config.yaml
n_layer: 11
d_model: 512
n_head: 8
n_kv_head: 8
head_dim: 64
d_mlp: 1536
vocab_size: 32000
activation: "gelu"
norm: "layernorm"
norm_place: "pre"
norm_eps: 1e-05
positions: "alibi"
qk_norm: false
attn_scale: 0.125
bias: "all"
tie_embeddings: true
parallel_block: false
extras: ["capped logits"]
init: "uniform"
init_std_qkv: 0.0237
init_std_o: 0.00505
init_std_up: 0.0237
init_std_down: 0.00291
init_out_by_depth: true
optimizer: "muon_variant"
lr: 0.00622
lr_mult_o: 3.0
lr_mult_down: 2.0
beta1: 0.93
lr_head: 0.0152
warmup_steps: 200
schedule: "wsd"
decay_fraction: 0.746
decay_shape: "linear"
final_lr_fraction: 0.1
batch_tokens: 131072
seq_len: 2048
doc_mask: true
train_tokens: 902900000
steps: 6889
dataset: "wikipedia_en"
Each number is 128 + 24 x the weight over its row's rms, rounded and kept within 0 to 255. Layers, rows and columns count from 0. The size above them is the row's rms in percent of the matrix's.

# layer 8 attention query, 512x512, rms 0.0687, rows 152-191, columns 224-255
size [ 94  97  97  91  94  97  94  94  91  98  96 102  97  96  98 104  94  95  93  96  97  96  98 100  95  97  93  95  97  95  93  97  97  96 102 102  93  97  97 100]
[[ 71 125 163 135 122 113 154 127 151 110 100  91 118  86 129 126 123 129 175 143 133 111  65 140 137 109 128 103 159 136 118 125]
 [112 124 126  99 173 117  95 134 142 136 148 115 125 148 123 115 119 118 119 152 158 114 140 140 118 132 112 138  90 123 131 164]
 [116 122 135  91 138 147 114 129 155 147 153 129 156 140 133 154 159 153 117  76 109 168  98 119 124 144 118 117 127 111 148 102]
 [136 135 112 160  89 126 124 154 123 158  96 185 145 151  89 116 128 129 144 137 148 145 117 138 146 147 125 129 155 149 118 152]
 [133 129 159  90 122 126 140 164  95  93 113  99 145 103 130 119  77 168 142  97 128 112 122 163 141  86 114 128 147 118 107 156]
 [129 127 199  99 164 111 133 144 135 132 104 125 125 155 115 108 127 130 122 121 119 131 164 126 139 136 148 129 127 147 116  93]
 [136 164 185 157 153 124  95  98 116 132 143 138  89 133 102 114 180 116 136 113 132  84 155 134 112 104 119 114 132 137 114 131]
 [176 138 152 115 111 122 103 149 126 139 119 157 189 168 174 120 127 145 101 119 130 127 121 137 149 101 133 126 129 103 118 119]
 [ 99 135 135 115 107 126 159 101  90 107 102 116 134 134  91 136  76 142 145  64 103 106 148 101  79 119 125 114 141 147 151 113]
 [123 121 139 118  59 107 120 143 149 137  80 139 101 140 104  87 133 112 105  85  97 126  97 152 138 131 144 167 130 115 117 164]
 [145 115 116 156 135 101 117  96 172 133 142 117 199 125 118 143 123  99 121 123 127 138 103 169 123 104 139 130  99 150 136 106]
 [ 97 153 121 154 186 129 127 127 154 160 134 114 115 172 131  99 111 102  86 151 145 158 130 130  92 136  98 138 119 137 129 135]
 [154 122 137 131  74  97  79 127 154  96 112 146 158 163 119 202 103 101 136 130 126 150 130 137 130 156  94 127 162 185 120 129]
 [114 148 102 116 142 119 133 121 140 138 144 123  68 168  87 145 102 139 124 164 133 139 136 105 111 152 117 174 126 161 109 120]
 [125 110  85 152  90 127 119 119 139 121 162 119 132 116 124 130 104 114 153 133  91 145 105 167 122 148 151 120  98 136 144 187]
 [ 76  99 100 123 108 154 153 124 111 145 108 144 142 103 127 111 128 130 147 136 107 128 125 102 106 142 139 127 107 104  96  81]
 [127 130 185 113 121  99 139 128 114 151 120 168 150  76 135 152 132 113 135 141 155 132 114 145 131 125 158 132 143 136 126 121]
 [152 162  75 133 138 131  83 107 112 119  97  94 129 163 144 182 172 148 105  85 121 166 124 154 151 140 107 121 158 162 158 130]
 [122 108 123 143  98 129 130 145 138 132 132 149 129 135 125 116 110 135 122 138 100 138 107 151 112 142 108 137 117 128 111 162]
 [ 98 132 102  80 160 117 141 154 184 150 135 138 110 110 158 143 129 108 108 175 139 151 133 146 148 131  84 127 145 184 105 129]
 [133 156 160 113 125 126 140 144 119 162 129 107  91 127 101 103 131 127 103 130  96 123 121 121 127 146 144 115 145 166 168  91]
 [172 136 130 124 116 155 152 139  84 111 132 134 121 120 127 121 129 106 164 100 127 112 109 118 134 141 155 126 130 135 105 157]
 [121 102 106  93 137 144 137 150 140 142 140 139 136 123 147 111 140 119 149 151  94 108  98 111 180 130 130 148 165 142 111 128]
 [122 141 138 126 154 130 108 156 136 120 139 156 135 135  66 112 128 125 125 103 125 166 119 147 114 147 148 127 130 134 147 138]
 [131 110 139 134 165  59 108 127 158 156 149 113 134 112 137 169 103 126 152 119  75 169 122 141 146 140 125 127 106 101 125 118]
 [109  53  89 129  80 105 132 157 123 126  94 105 132 117 127 137 127 137  91 116 127 154 123 145 134 117 110 144 144 148 123 142]
 [113 112 115 180 105 118 100 149 138 102  94 109 124 124 113 188 132 129 202 103  84 110  96 109 112 106 104 104 128 131 134 147]
 [128 147 137 126 176 126 141 155 100 118 141 125 116 151 153 104 125 122 110 172 159 135 101 114  92 147 100 154 108 142 136 115]
 [140 116 164 111 110 110 113 132 159  97 135 118  74 118 127 115 103 170 126  89 110  97 114 135 114 145 163 113 158 118 122 109]
 [121 149 105 117 164 101 125 157 107 116 120 117 112 164 144 124 122 107 104  89 137 156 196 136 147 128 128 170 146 110 148 155]
 [154 124 137 128 130 105  93 147 119 135 120 137 166 132 123 136 162 132 128 115 143 116 140 115 163 125  94 182 158 107 138 114]
 [126 151 145 105  87 121 116 137 127 138 144 171 159 133 133  76 115  62 148 142 171 136 106 111 133  85 121 108 112 148 123 131]
 [135 132  72 126 120 115 109 139 138 121 122 110 118  86 120 141  93 108 115  91  95 143 130 111 123 124 131 136 163 105 146 105]
 [125 108 140  96 148 123 125 100 124 116 161 137  65 114 117 123 152  93 152  98  96 108 115  81 132 142 141 107 110  96 122  93]
 [ 99 110 177 119 139 107 150 165 155 154 109 112 111 163 171 164 157 157 104 103 165 153 145 135 150 100 107 121 174 152 148 135]
 [138 139 118 119 140 112 135 123 143 150 130 115 164 135 103 108 143 135 129 162 199 126 154 161 146 119 168 120 152 122 136 136]
 [104  98 140 135 132  96 100 147 111 145 121 134 176 132 121 135 139  96 165 143 137  97 163 162 131 114  85 104 102 121 132 107]
 [136 158 135 146 164 111 135  94 117 132 175 146 140 120 114 117 131 108 133 148 156 129  92 114 125 151  91 113 137  95 182 114]
 [133 167 132 147  69  82 110 134 146 148 101 146 146 129 164 126 138 129 110 137 127 134 163 104 137 128 156 139 130 162 134  85]
 [147 134 134 144 167 152  97 104 112  57 143 115  99 150  98 144 131 152 140 155 134 123 118 137 108 130 117 121 139 127  96 167]]
# layer 8 attention key, 512x512, rms 0.0648, rows 152-191, columns 224-255
size [ 98  99  96 100  97 103  95 103  96  97 102  99 100  99 102 102  98  97  93  99 101  99  99 101  99  97  95  98  97  99  98 101 100  98 105  96  93 103 104  97]
[[127 136 160 130 134 123 116 116  86 144 177 150 110 131 137 157  98 132 124 154 155 138 150  86 148 135 117 140 139 166 160 116]
 [101 128  90 138 133 157 112 114 158 135 146 123 135 119 121 112 116 127 132 146 110 171 118  87 164 151 124 112 126 161 128 161]
 [148 135 128 168 126 113 109 152  78 127 118 139 163 140 109 134 118 129 147 141  99 119  76 144 131  95 148 152 101 154 175 134]
 [118  91 111 180 112 111 145 115 103 159 137 195 121 135 115 112 125 120 141  93 128 119 152 145 144 141 153 133 144  78 122 161]
 [149  94 104 124 143 107 135 105 113 129  55 135 133 129 108 172 143 129  98 129 106 141 121 150 103 125  94  81 156 122 117 139]
 [129 142 150 125 142 120 142 111  98  58 113 124  96 115 168 106 127 115 127  87 166 160  89  94 153 107 106 165 132 151 100  95]
 [140  96 126 104 134 147 134 143 144 161 146 122 135 114 153  72 152 140 101 133 106 105 120 159 173 137 117  93 152 139 113 113]
 [176 116 106 133 136 115  79  95  99 127 112  97 142 128 126 146 122 108 163 131 130 153 135 100 136 120 157 128  84 148 152 149]
 [133 132 111 105 128 130 119 116 136 145 119 152 103 111  78 126  95 108 157  82 168  96 121  90 154  91 130 107 119 126 103 156]
 [137 168  99 126  75 124 164  85 119 130 118 103 109 128 151 102 127  94 143 137 109 168 124 119  78 156 150 168 135 113 131 131]
 [135 112 128 122 135 154  93 116 158 153 131 145 144 146 171 162 114 132 140 118 122 115 107 138 129 123 112 153 149 121 140  99]
 [129 124 158 113 167 121 135 126 159 121 142  92 133 154  93 108 133 117 107  86 154 119 107  79 177 116 125  82 150 126 117 131]
 [154  95 146  80 119 151 118 106 134 144 125 144 187 128 174 135 128 108  77 143 120 115 153 107 135 151 138 167 146 152 146 125]
 [133 117 105 130 108  80 115 165 154 113 119 124 126 124 121 177 100 106 153 162 151  96 169  98 119 103 131 139 147 175 183 138]
 [128 123 152 133  91 101 106 151  83 124 129 115 141 143 127 136 107 122 131  88 100 107  80 114 150  85 142  84 115  99 173 108]
 [ 89  84  67 111  95  95 103 119 156 144 127 121 136  84 149 100 133 137 114 141 148 114 154 153 115 153 126 111 126 152 151 135]
 [146 138 127 123 108 127 141 134 163 109 111 143 125 173 145 135 113 114 112 120  95 132 112 148 109 123 143 123 107 143 123 112]
 [136 124 101 126 113 135 124 150 111  95 122 145 144 167 145 145  98 100 141 149 110 107 127 146 116 108 160  96  89  95 116 157]
 [138 140 132 143  98 127 118 173 111 131 141 133  84 127 140 151 154 133 152 131  93 174 128 153 103  99 143 138 102 174 138 129]
 [128 135 123 163 142 132 105 152 144 168 115 140 126 124  86 116 132 125 116 129 138  83 148 127 158 134 147 155 143 139 102 141]
 [108  86 133 154 109  99 210 145 147 131 140 156 125 181 101 178 120 137  79 128 116 107 115  87 114 186 149  94 185 141 128 134]
 [138 154 155 130 164 136 119 107 147 145 127 145 153 169 142 133  88 106 141 175 108 132 137 163 108 102 136 100 110 117 143 119]
 [124 140 128 124 140 122  98 145 168 146 132 122 112 132 136 155  89 156 134 100 128 115 136 132 103 144  61 114 160 161 161  93]
 [154 102 113 132 145 127 112 167 160 139  98 128 137  79 115 120 127 115 117 124 183 120  74 133  99 138 131 109 116 100 130 113]
 [139 152 132 154 100 133  59 141 110 185 113 110 120 170 118 124 104  29 135 126 103 144  97  73 144 136 131 120  96  66 113 138]
 [120 132 163 115  69 152 127  98 117 164 176  88 134 144 112 149 132 153 120 153 128 125  99 143 135 128 171 140 107 172 124  93]
 [144  94 119 168 131 106 156 160 119 137 105 113 113 176 114 111 170 140  76 148  84  88 128 104 115 162 172  72 135 166 105 192]
 [162 116  98 122 155 105 147  83 156 133 138 119 115 133 139  94 120 143 140 147  81 146 130 126 112 148 135 134  88 151 146 191]
 [110 116 128 154 119 108 152 130 128  67 140 140 104 152  75 119 128 132  98 114 111 119 130 106 113 111  93  94  93 136 138 105]
 [122 139 138 109 131 168 132 157 120 140 120 108 113 123 132 136 127 164 136 121  91 152 129 139 113 161 131 144 120 105 147 132]
 [153 136 119 160 100 126 151 117  95 161 140 125 103 161 123 115 115 148 138 108 123 137 102 117 125 162 132 121 115 153 142 113]
 [113 161 121 174 155  89 112 141 123 127 169 135  69 145 130 149  91 109 157 166 157  88 101 103 110 137 122 138 117 146 149 114]
 [139 140 157 118  85 118 127 127 122 132 125 136 123  83 101 110 135 146 123 125 151 108  67  97 120  77 133  98 103 156 125 114]
 [133  95 130 146 135 145 105  82  72 100  96 147 116 119 107  92 111  73 138 131 116 105 141  97 121 131 102 143 138 152  76 124]
 [137 135 134  87 173 107  91 141 152  90 127  97  97 146 139  98 148 143  94 149 106 130 129  89  94 149  98 114 144  85 132 125]
 [143 128 137 153 146 102 131 108 123 137 159 169 144 112 145 104 154 171 157 117 151  98 126 143 143 130 122 174 105 149  99 118]
 [154 145 151 145 121 117 120  81 135 126  97 141 172  98 145  90 132 138 107 116 125 118 152 135 171 160 138 157 143 129 153 106]
 [173  89 162 149 147 172 145 116 117 155 126 117 153  84 135  79 120 143 153 153 177 102  93 132 122 130 150 132 164 181 107 110]
 [111 118 112 102  96 151 152 140 147 108 137 139  93 148 162 124 117 137 108 144 134 126 173 150 153 112 170 129 120 145 130 132]
 [131 135 158 129 151 188 138 121 119 122  94 184 133 159 125 112 109 111 133 134 139  85 156 163 147 117  93 123 168 139 108 113]]
# layer 8 attention value, 512x512, rms 0.0806, rows 128-187, columns 224-255
size [ 95  96  95  99  92  92  95  91  94  99  91  97  95  97  92  94  98  93 102  89  95  96  96  93  96  92  97  91  93  93  88  96  99 101  93  96  94  91  98  95 103  96  99  93  94  91  92  89  93  96  95  96  96  95  94  99  94  96  91  94]
[[ 89 107 114  88 121 143 148 154 116 113 131  94 138 153 105 103 115 127 142  87 165 132 149 113 149 144 110 153 112 115 121 145]
 [125 162 109 166  82 142 128 119 110 124 161 160 100 129 102 122 102 150 104 111  80 144 126 139 107 140 109 101 139 109 168  83]
 [145 148 159 155 107 108 115 109 150 130 127 123 125 127 110 131 129 125 134 155  94 142 122 135 121 135 143 120 153 159 135 104]
 [109 142 127 118 114 140 118 152 111 111 126 107 109 150 136 121  89  98  95 112 142 103 122 159  93 110 108  87 133 140 100 155]
 [168 134 119 146 177  76 112 138 129 109  91  86 133 102 150 158 151 148 133 118 155 134 161 121 143 120  92 105 137 144 169  55]
 [165 178 111 151 118  92 111  84 113 125 137 124 115 103 105 147 135  82 115 108 134 143 139 145 128 119 166  90 114 167 121 106]
 [125  86 163 123 100 111 122 167 111  99 139 140 116 143 103 158 120 113 129 127 100 160 145 153  86 135 107 123  82 163 143 190]
 [127 121 127  68 128 107 138 133  97  90 163 136 139 144 131 124 161  92 128  99 175 123 148 112 134 129 124 141 150 120 122 135]
 [136 130 114  79 102 142  93 120 142 125 127 149 134 149 169 101 170  97 116  81 123 163  99 107 172 124 149 126 161 135 128 114]
 [ 97  97 106 127 136 153 147 151 122 173  94 154 168 130  69 108 140 127 130  61 127 156 109 137 136 116 149 122 123  89 186  96]
 [123 128 133 178 148 125 130 121 109  81 116 135 155 144 157 129 104 125 148 112 132 131  93 110 126 132 104  73  97 120 123 101]
 [113 162 127 104 135 131 108  51 142 129 153  86 150 131 127 131 143 137 144 134  86 131 127 151  88 139 149 122 160 162 122 125]
 [165 125  84 125 111 132 160 123 106 116 137 139  91 168 155 126 144 148 112 155 123 132 158 128 140 103  88 126 120 145 130 109]
 [118  99 121 112 145 112 168 133 138 120 110 150 137 124 130 163 139 112  91 145 146 173 134 129 186 163  87 127 103  85  93 124]
 [110 137 140 115 110 151 120 165 132 122 145 116 130 146 109 143 186 147 105 108  74 116 158 139 125 162 154 128 116  98 166 144]
 [131 136 119 113  88 130 133 165 116 112 107 137 147 129 148 124 118  95 112 153 109 152 131 154 126 151 141 157 126 103 102 136]
 [126 145 129 176 116 174 139 161 120 115 110 110 101 137 121 142 141 124 128 146 109 157  88 179 147 111 110 121 150 149 118 132]
 [ 90 118 132 113 117 110 170 110 128 120 129 106  97 111  87 112 107 156 110 102 152 122 105 138 144 179 129 143 166 143  58 143]
 [ 88 150  92  85 128 129 173 125  98 155 107 128 156 150 140 120 115 148  84 136 155 153 154 126 197 121 119 160 116 127 139 133]
 [136 169 126  92 117 111 110 119 142 171 117 131 125  76 115 104 100 132  97 174 129 131 137 105  83 121 135 117 119 106 120 116]
 [138 121 104 142  97 169 168  90 164 163 174 105 131  80 140 131 143 116 164 145 158  95 142 140 166  90 136 180 138  89 125 128]
 [ 84 173  88  91  88 149 128 142 117 151 129 126  91 126 157 199  96 115 117 151  82 179 180 138 112 127 117 105 108 183 189 142]
 [123 136 112 112 122 159 142 164 112 115  79 116 142 169 168 126 127 113 146 124 140 118  90 118 116 162 120 132  94  72  64 178]
 [114 118 116 170 143 129 151  92 135 107 181 147  86 128  94 131 143 131  97 109 170 130 128 147 167 111 171 124 124 142 132 143]
 [107 131 108  88 139 133 120 140 116 126 129  96 125  93 153 126 119 151 154 123 170 129 153 124 145 140 128 129 129 142 154 158]
 [127 118 166 184 125 130 143 126  82  72 134 105 112 136 134 161 106 131 173 128 134 104 142 136 112 113 159 110 142 135 115 156]
 [135 102 150 127 125 113 158 102 141  98 162 110 150 137 112 102 148 135 169 151 122 181 132 124 122 118 109  57 119 137  39 121]
 [ 68 126 102 117 139 175  80 133 123 153 126  90 129 106 104 139  98 135  92  75 142 143 145 117 110 163 139 137 107 115 180 124]
 [136 127 129 122 129 164 132 148 174 114 143 102 182 131 102 136 135 149  98 107  53 150  93 104  76 106 140 125 110 146 171  78]
 [128  91 153 155 142 125 149 132 168  99 119 143 103 124 137 132 126 159 141  99 105 134  98 142 113 134 111  90 105 168  99 124]
 [149 135  95 152 169 143 151 164 109  91 161 115 159 157 108 129 139 141 121 122  65  86 168 181 128  98 111 124 125 104 117 170]
 [164 147 153 138 107 113 156 136 109 104 139 106 166 119 130  85 145 100  76 116 158 136 126 109 149 113  50 141 103 127 118 118]
 [135 185 143 142  99 136 173 198 148 104  76 143 141 132 127  84 139 163 113 104  81 101 140 130 133 146 115 114 120 150 123 126]
 [153 134 116 113  98 150 115 131 120 116 131 141 182 112 145 102  97 137 114 109  88 132 145 107 134 121  89 139 133 153  96 174]
 [128 116 133 131 117 161 120 114 145 141 159 130 123 108 135  97  93 148 110 179  98 152 103  99 125 149 156 131 122 167 167 160]
 [ 95 140 138 153 150 127 131 142  82 141 133 151 124 156 115 121 149 180 153 126 123  87 146 137 151  97 115 162  81 149 193 124]
 [129 115 131 131 144 113 155 133 122 133 123 179 124 115 127 148  94 153  95  82 130 141  97 117 113 110 171 122 136 130 111 111]
 [108 133 147 126 142 119 144 170 134  93 161 114 128 140 129 154 105 121 130 123 117 160 112  97 156 121 150 160 135 116 136 121]
 [148 125 112 141 113 151 161 112 158 174 155 166 109 142 115 146 142 139 129 104 133 154 142 130  88  81 134 141 131 118 143 114]
 [ 85 149 104 108 122  97 131 142 186  87 112 117 105 100 160 150 135 116 179 105 163 141 156 142 121  94 114 151 126 108  98 128]
 [116 148  99 136 159 101 132  76 135 141 139 128 147 128 118 113 143 107 109 154 155 130 144 113  80 114 155 118 153  84  95 146]
 [145 133 123 148 124 128 114 122 148 178 116 109 182 120 119 109 126 125 114 123 116 157 117  98 146 160 127 105 135 131 120 129]
 [112 159 181 157 136 136  87 157  66 155 121 177 142 145  83 147 119 153 132 132 131 167  67 156 114 130 105 126 115  99 141 129]
 [122 118 114 167 135 119 163 152 135  98  93 155  91 143  97 165  85 103 147 167  82 118 137 158 129 128  99 120 141 110 111 162]
 [103 125 143 145 123 135 123 115 141 139 139 121  86 158 142 128  90 149 156 131 126 109 176 173  98 124 103  74 172 140 113 125]
 [142 144 141 131 126 145 124 161  82 109 114 131 144 131 150  87  91 136  89 124  92 151 123  83 163 131 110 118 139  77 141 128]
 [102 148 100 136 148  82 102 111 128 153 139 122 122  96 138 136 107 150 138 131 123 173 141  90 169 140 172 144 122 113 135  94]
 [146 139 131 115 155 126 136 108  87 174 112 116 147 128 153 127 128 103 115 119 167 120 152 138 175 124 142 158 132 144 162  98]
 [126 150 170 109  97 113 165 120 107 127 151 147 118 107 163  97 156 186 129  98 108  88 157 118 122 182 131  94 112 168 122 128]
 [148 130 121 123 167 118 152 147 111 149 127 111 116 125 133 173 128 141 112 127 131 133 151 148 110 127 128 116 153 119 113 106]
 [133  73 150  85 164 144 111 115 125 136 123 123 120 113 103 148 125 157 143 108 156 130 115 125  92 118 161 119  97 153 122 116]
 [130 123 129 174 101 108 126 167 147 112 151 138 137 127 122 113 113 113  76 108 103 132 168 112 128 138 148 148 144 105 108 138]
 [154 133 169 132 129 114 142 102 186 132 134 112 125 154  85  97  91 147 156 122 111 159  90 164 118 100 105 113 143 134 101 142]
 [113 154 106  89 159  94 119 157 157 149 165 128 149 144 101 146 101 156 127 119 113 122 161 158 112 167 134 131  81 130 152 134]
 [156 150 140 179 122 111 122 139 147 112 119  88 126 142 185 150 125 110 158 118 114 148 164 109 117 139 134 112 152 133 130 106]
 [123 156 107 151 149 116 138 106 129 112 143 101 102 119 124  87 122 119 174 164 130 118 121 139 126 123 115 144 117 132 144 111]
 [157  83 128 120 167 115 141 102 137 174 158 108 156 183 158 120 170 153 133 166  73 115 118 122 112 133 130  86 167 131  89 106]
 [111 123 143  96 143 123 156 120 100 131 162 164  98 141 144  98  97 124 136 142 164 157 129 108 102  97 133 154 126 152 136 159]
 [108 124 101 126 101 127 154 115 125 105 106 108  62 108 146 120 136 162 141 156 149 153 120 130 149 185 126 122 162 142 149 126]
 [128 130 111 143 114 144 138 129 114  89 184 108  96 131 116 152 119 118 122  99 232 134 130 170 123 127 135  97 130 157 102 139]]
# layer 8 attention output (transposed), 512x512, rms 0.193, rows 128-187, columns 224-255
size [ 99  99  98  98  92  92  98  95  94  96  96  99  98 100  93 100  97  95  98  91  96 101  94  92  98  91 102  97  97  94  86  96 101  97  99  94  96  90  97  97 103 101  99  95  89  95  95  91  88  93  96  97  98  96  97  98  97  97  91  98]
[[125  93 113 130 188 123 131 115  98 115 104 142 154 143 127 127 124 126 120 166 116 173 166  96 101 141 126 142 165 113 111 112]
 [120 168 127  70 133 135 133  96 128 101  98 121 105 124 174  88 139 129 135 136 133 126 129 116 184  65 118 117 151 132 157 182]
 [127 124 133 115 119 123  96 112 149 148 192 129  97 172 126 165 133 145 105 121 159 161  87 117 108 146  88 173 119 123 157  85]
 [139 144 108 122 138 138 146 110 132 165 128 163 168 128 114 127 110 117 148 156 115 132  84 128 146 117 140 142 163 109 124 136]
 [126 112 107 116 159 126 104 102 153 137 167  80 133 151 155 133 116 157 103 165 126 107  82 145 134 109 144 158 124 110 114 130]
 [173 127 131  83 169 136 119 108 116 124 136 101  93 150 154 142  89 102 131  98 132  87 118 147 113 116 104 164 146 152  98 152]
 [126 162 110 116 135 165 131 126 128 156 104 135 139  94 150 119 130 121 161 121 137 124 115 107 174 100 137 109 154 106 101 151]
 [116 111 155 198  96  85 136 143 125 130 134 170  88 173 109 128 116 103 133 147 106 135 132 118  97 124 130 160 126 171 133 100]
 [ 74 113 130 132 122 116 131 116 104 105 128 155 145  93 117 121 103 146 128 120 108  73 138 160 135 139 117 143 149 133 144 104]
 [110 131 154 158  79 124 119 120 121  98 122 118  97 168 154 127  96 142 159 139 121  99 145 162 112 131 119 109 133 123  90  88]
 [135 127 120 119 105 113 139 118 165 191 125 126 131  87 137 144 130 115 134 157 128 102 160 133 138 178 109 154 128 116 140 134]
 [150 113 132 140 138 140 173 134 125 155 141 129 105 121 124 147 135 104 128 105 155 137 120 116 100 151 109 163 121 136 151 136]
 [104 144 115 123 145 110 125 102  77 149 169 150 141 117 104 149 104 146 143 114  80 109 122 145  97  68 123 104 131 137 135 123]
 [135 114 129 154 127 100 130 106  97 131 171 118 125 151  92 122 164 155 148 121 171 176 136 149  90  56 116 139 119 117 137 153]
 [135 173 128 171 161 131  97  96 111 100 105 158 128 164 108 151 116 177 135 109 155 134 130 142 121 133 136 164 152 130 126 113]
 [105 105 159  87 135 128  94 123 114 115 183 108 136 157 141  90 147 138 140 121 118  97 121 112 149 125 128  76 127 105 119 119]
 [144 155 109 121 138  75  82 112 118 151  78 149 130 110 108 128  93 167 159  92  85  89 137 109 145 121 156 127 104 117 179  93]
 [146 110 122 161 135 145  95 116 110 126 100 154 145 151 125 134 140 136  85 139 139 102 108 149 167  88 135 121 139 106 135 104]
 [110 104 131 128 189  89  85 129 140  98 191 119 116 135  77 163 128  98 185  89 141 153  89 149  88 138 150 111 112 130 125 135]
 [127 107 119 141 153 128 146  98 120 121 106 125 171 139 139 140 135 132 144 112 134 122 132 148  87 166 122 149 146 159 137 111]
 [104 192 123 127 135 171 127 146 119 115 138 135 137 115 168 144 119 155 105 130 113 148  84  96 151 106 138 118 131 128 141 157]
 [179 166 134 102 110 141  93 114 134 152 117 104 125 102 115 108 181 146 119 104 175 137 119 147 133  95  60 137 137 112 125 174]
 [141 135 105 145 122 156  88 110  96  97 129 154 111 109  79 138 146 129 166 195 161 167 182 133 186 118 126  95 134 127 136 122]
 [144 150 125 106 114 114  92 184 124  75  98 144 191 131 145 111 120 148 136  97 128 108 125 124 143 110 130 102 156  91 101  99]
 [144 169 171 138 145 157 123 148 177 147 110 139 139  86 124 107 148  98  59 104 109 115 135 125 150 157 105 180 133 142 144 109]
 [ 91 107 110 131 147 147 143 121 141 177 136 117 173  92 148  68 112 148 110 104 105 172  88 101 113 139 115 167 109 105 147 140]
 [124 103 164 150 106  99 120 118 121 156 120 115 113 119 133 157 118 135 120 128 115 105 109 157 184  94 123 150 133 123 116 104]
 [146 129 151 112 117 149 149 123 130 148 131 113 132 165 134 120 134 124 136 153 142 131 121 128 117 116 124  92 130 122  73 135]
 [118 114 134 115 117 116 107 108  82  88 125 135  72 104 115 110 153 107 159 109 164  90 143 160  90 105 144 117 125 146  65 120]
 [ 90 164 158 155 152 111 150 139 129 101 138 134  76 167  94 122 134 134 147 109 123 145 101 155 119 102 122 113 118 141 156 110]
 [ 97 107 182 133 149 144 126  91 182 136  98 138  81 130 159 146 166 128 120 143 152 125 122 120 122 110 149  79 129 140 115 136]
 [137 155 120 112 165 142 119 133 120 167  81 126 137 128 125 129 142 129 169 105  97 112 115 135 131 153 148 138 139 106 133 119]
 [100  90 127 137 164 100 141 102 156 153 114 146 114 153 149 106 130 140 160 143 152 130 154 129 121  87 136 115 127  95  66 147]
 [163  71 111 102 150 140 128  99 123 173  97 121 106 141 121 111 122  97 146 111 143 110 104  77 118 120 118  95 128 101 171 100]
 [104 163 124 127 153 122 123 138 105 145 141  91  82 154 153 157 149 156 122  98 137 107 145  78 137 101 132 128 140 106 122 127]
 [117 102 144 125 144 139 137 111 109 149 113 111 155 158 153 127 121 143 117 107 152  97 117 127 101 194 147 137 140 135  94 103]
 [144 130 115 149 102 128 115 112 132 108 107  82 140 127 139 146 133 107 141 149  99 148 153 151 141 134 118 134 165 114 123 129]
 [ 94 107  73 124 135  99 135 136 129 127 124 137 126 144 132 113 125 108 142  74 126 127 121  89 148 134 136 115 117 106 127  98]
 [144 104 103 117  98 143 151 146 108 116 109 124 133 140  94 141 122 115  84 154 142 119 141 135 154 184 150 114 117  98 117 137]
 [104  92 130 147 179 129 135 181  89 101 141 155 107 148  75 128 137 146  95 131 101  53 139 141 117 106 109 142 148 159 120 123]
 [142 159 142 129 122 104 135 161 138 137 145 144 172 120 143 116 133 163 150 152 130 108 133 152 153 133 156 122 134 138 149 108]
 [118 133 109 108 124 114 110 141 143 135 126 119 164 116 123 155 164 116 115 165 121 131 150 143 128 126 111 144 121 121 118 103]
 [174  95 118 154 132 119 105  70 137  57 111  64  98 109 125 168  77 118 129  97 139 104 174 125 131 148 147 110 134 131 146 139]
 [128 113 121 103 121 151 117 139 124 152 153 130 136 136 144 100 119 162  99 130 187 148  87 131 145 106 162 176 148 143 124 153]
 [144  94  79 139 124 122 127 122 108 144 116 117 130  72 115 171 152  93 119 107 113  97 106 129 131 111 172 133  61 148 119 140]
 [164  92 138  91 121 135 150 136 150 173 122 129 116 124  93 124 152 128 142 120 159  90 126 134 123 136 128 138 120 141 111 137]
 [147 133 101 159  71 139 119 145 133 139  83 135 115 130 111 137 104 104 163 107 144 101 126 137 174 127 121 147 165 139  99 159]
 [134 146 124 123 103 163 120 165 147 126 102 123 117 131 106  86 152 163 108 104 110 125 136 101  33 140 121 131  58 165 128 131]
 [156 138 141 180 176 112  94 102 164 149 138 131 129 120 146 119 149  84 134 167 204 170  96 113 144 116 134 114 116  90 149 133]
 [116 129 165 101 110  92  76  68 121 131 151  81 120 167 148 132 118 125 114  93 137 127 148 111 150 112 133 170 111 120 106 103]
 [111 111 135 126 125 155 188  92 149 138 102  85  90 125 176 142 111 119 128 165 154 139 139 160 164 143 112 151 161 104 160  94]
 [141 140 135 131 137 109  97  77 134 152 103 139 166 103 156 127 145 106 123  89 104 137 149 111 105 113 115 153 101 136 142 118]
 [132 133  87 144 135 138 136  96 117 130 108 160 177 149  77 138 128 128 138 112 159 110 153 127 139  87 148 138 142 130 166 135]
 [160 102 111 120 136 170 149 122 116 118 138 143 113 117 151 105 140 133 166 105 119 133  95  76 130 132  99 169 110 129 127 118]
 [ 62 153 145 113 150 102 139 112 145 159 123 166 153  66 165 141 133 102 128 142 118 124  78 115 125 144 162 122 130  98 166 138]
 [115 142 134 107 116 123 123 122 135 126 131 125 143 100 118  98 129 149  96 128 130 114 203 100 118 138 118 141 131 133 122 120]
 [137 128 167 139 131 133  97  76 140 107  99 144  99  97 110 118 156 126 111 144 139 111  51 139 146 125 139  88  97 137 135  89]
 [142 101 129 140 158 115 181 126 153 133 118 123 139  98  80 126 137 127  98 136  88 112 101 139 140 167 124 166 170 145 122 133]
 [131 144 157 147 167 149 125 127 143 130 134 122 139 137 139 168 144 170 127  84 152 133 153 107 136 103  91 150 127 107 108 113]
 [164 137 167 148 156 166 102 129 138 134 128 135 149 150 142 122 119 115 131 128 122 119  89  95 117 144 126 167 141 126 121 128]]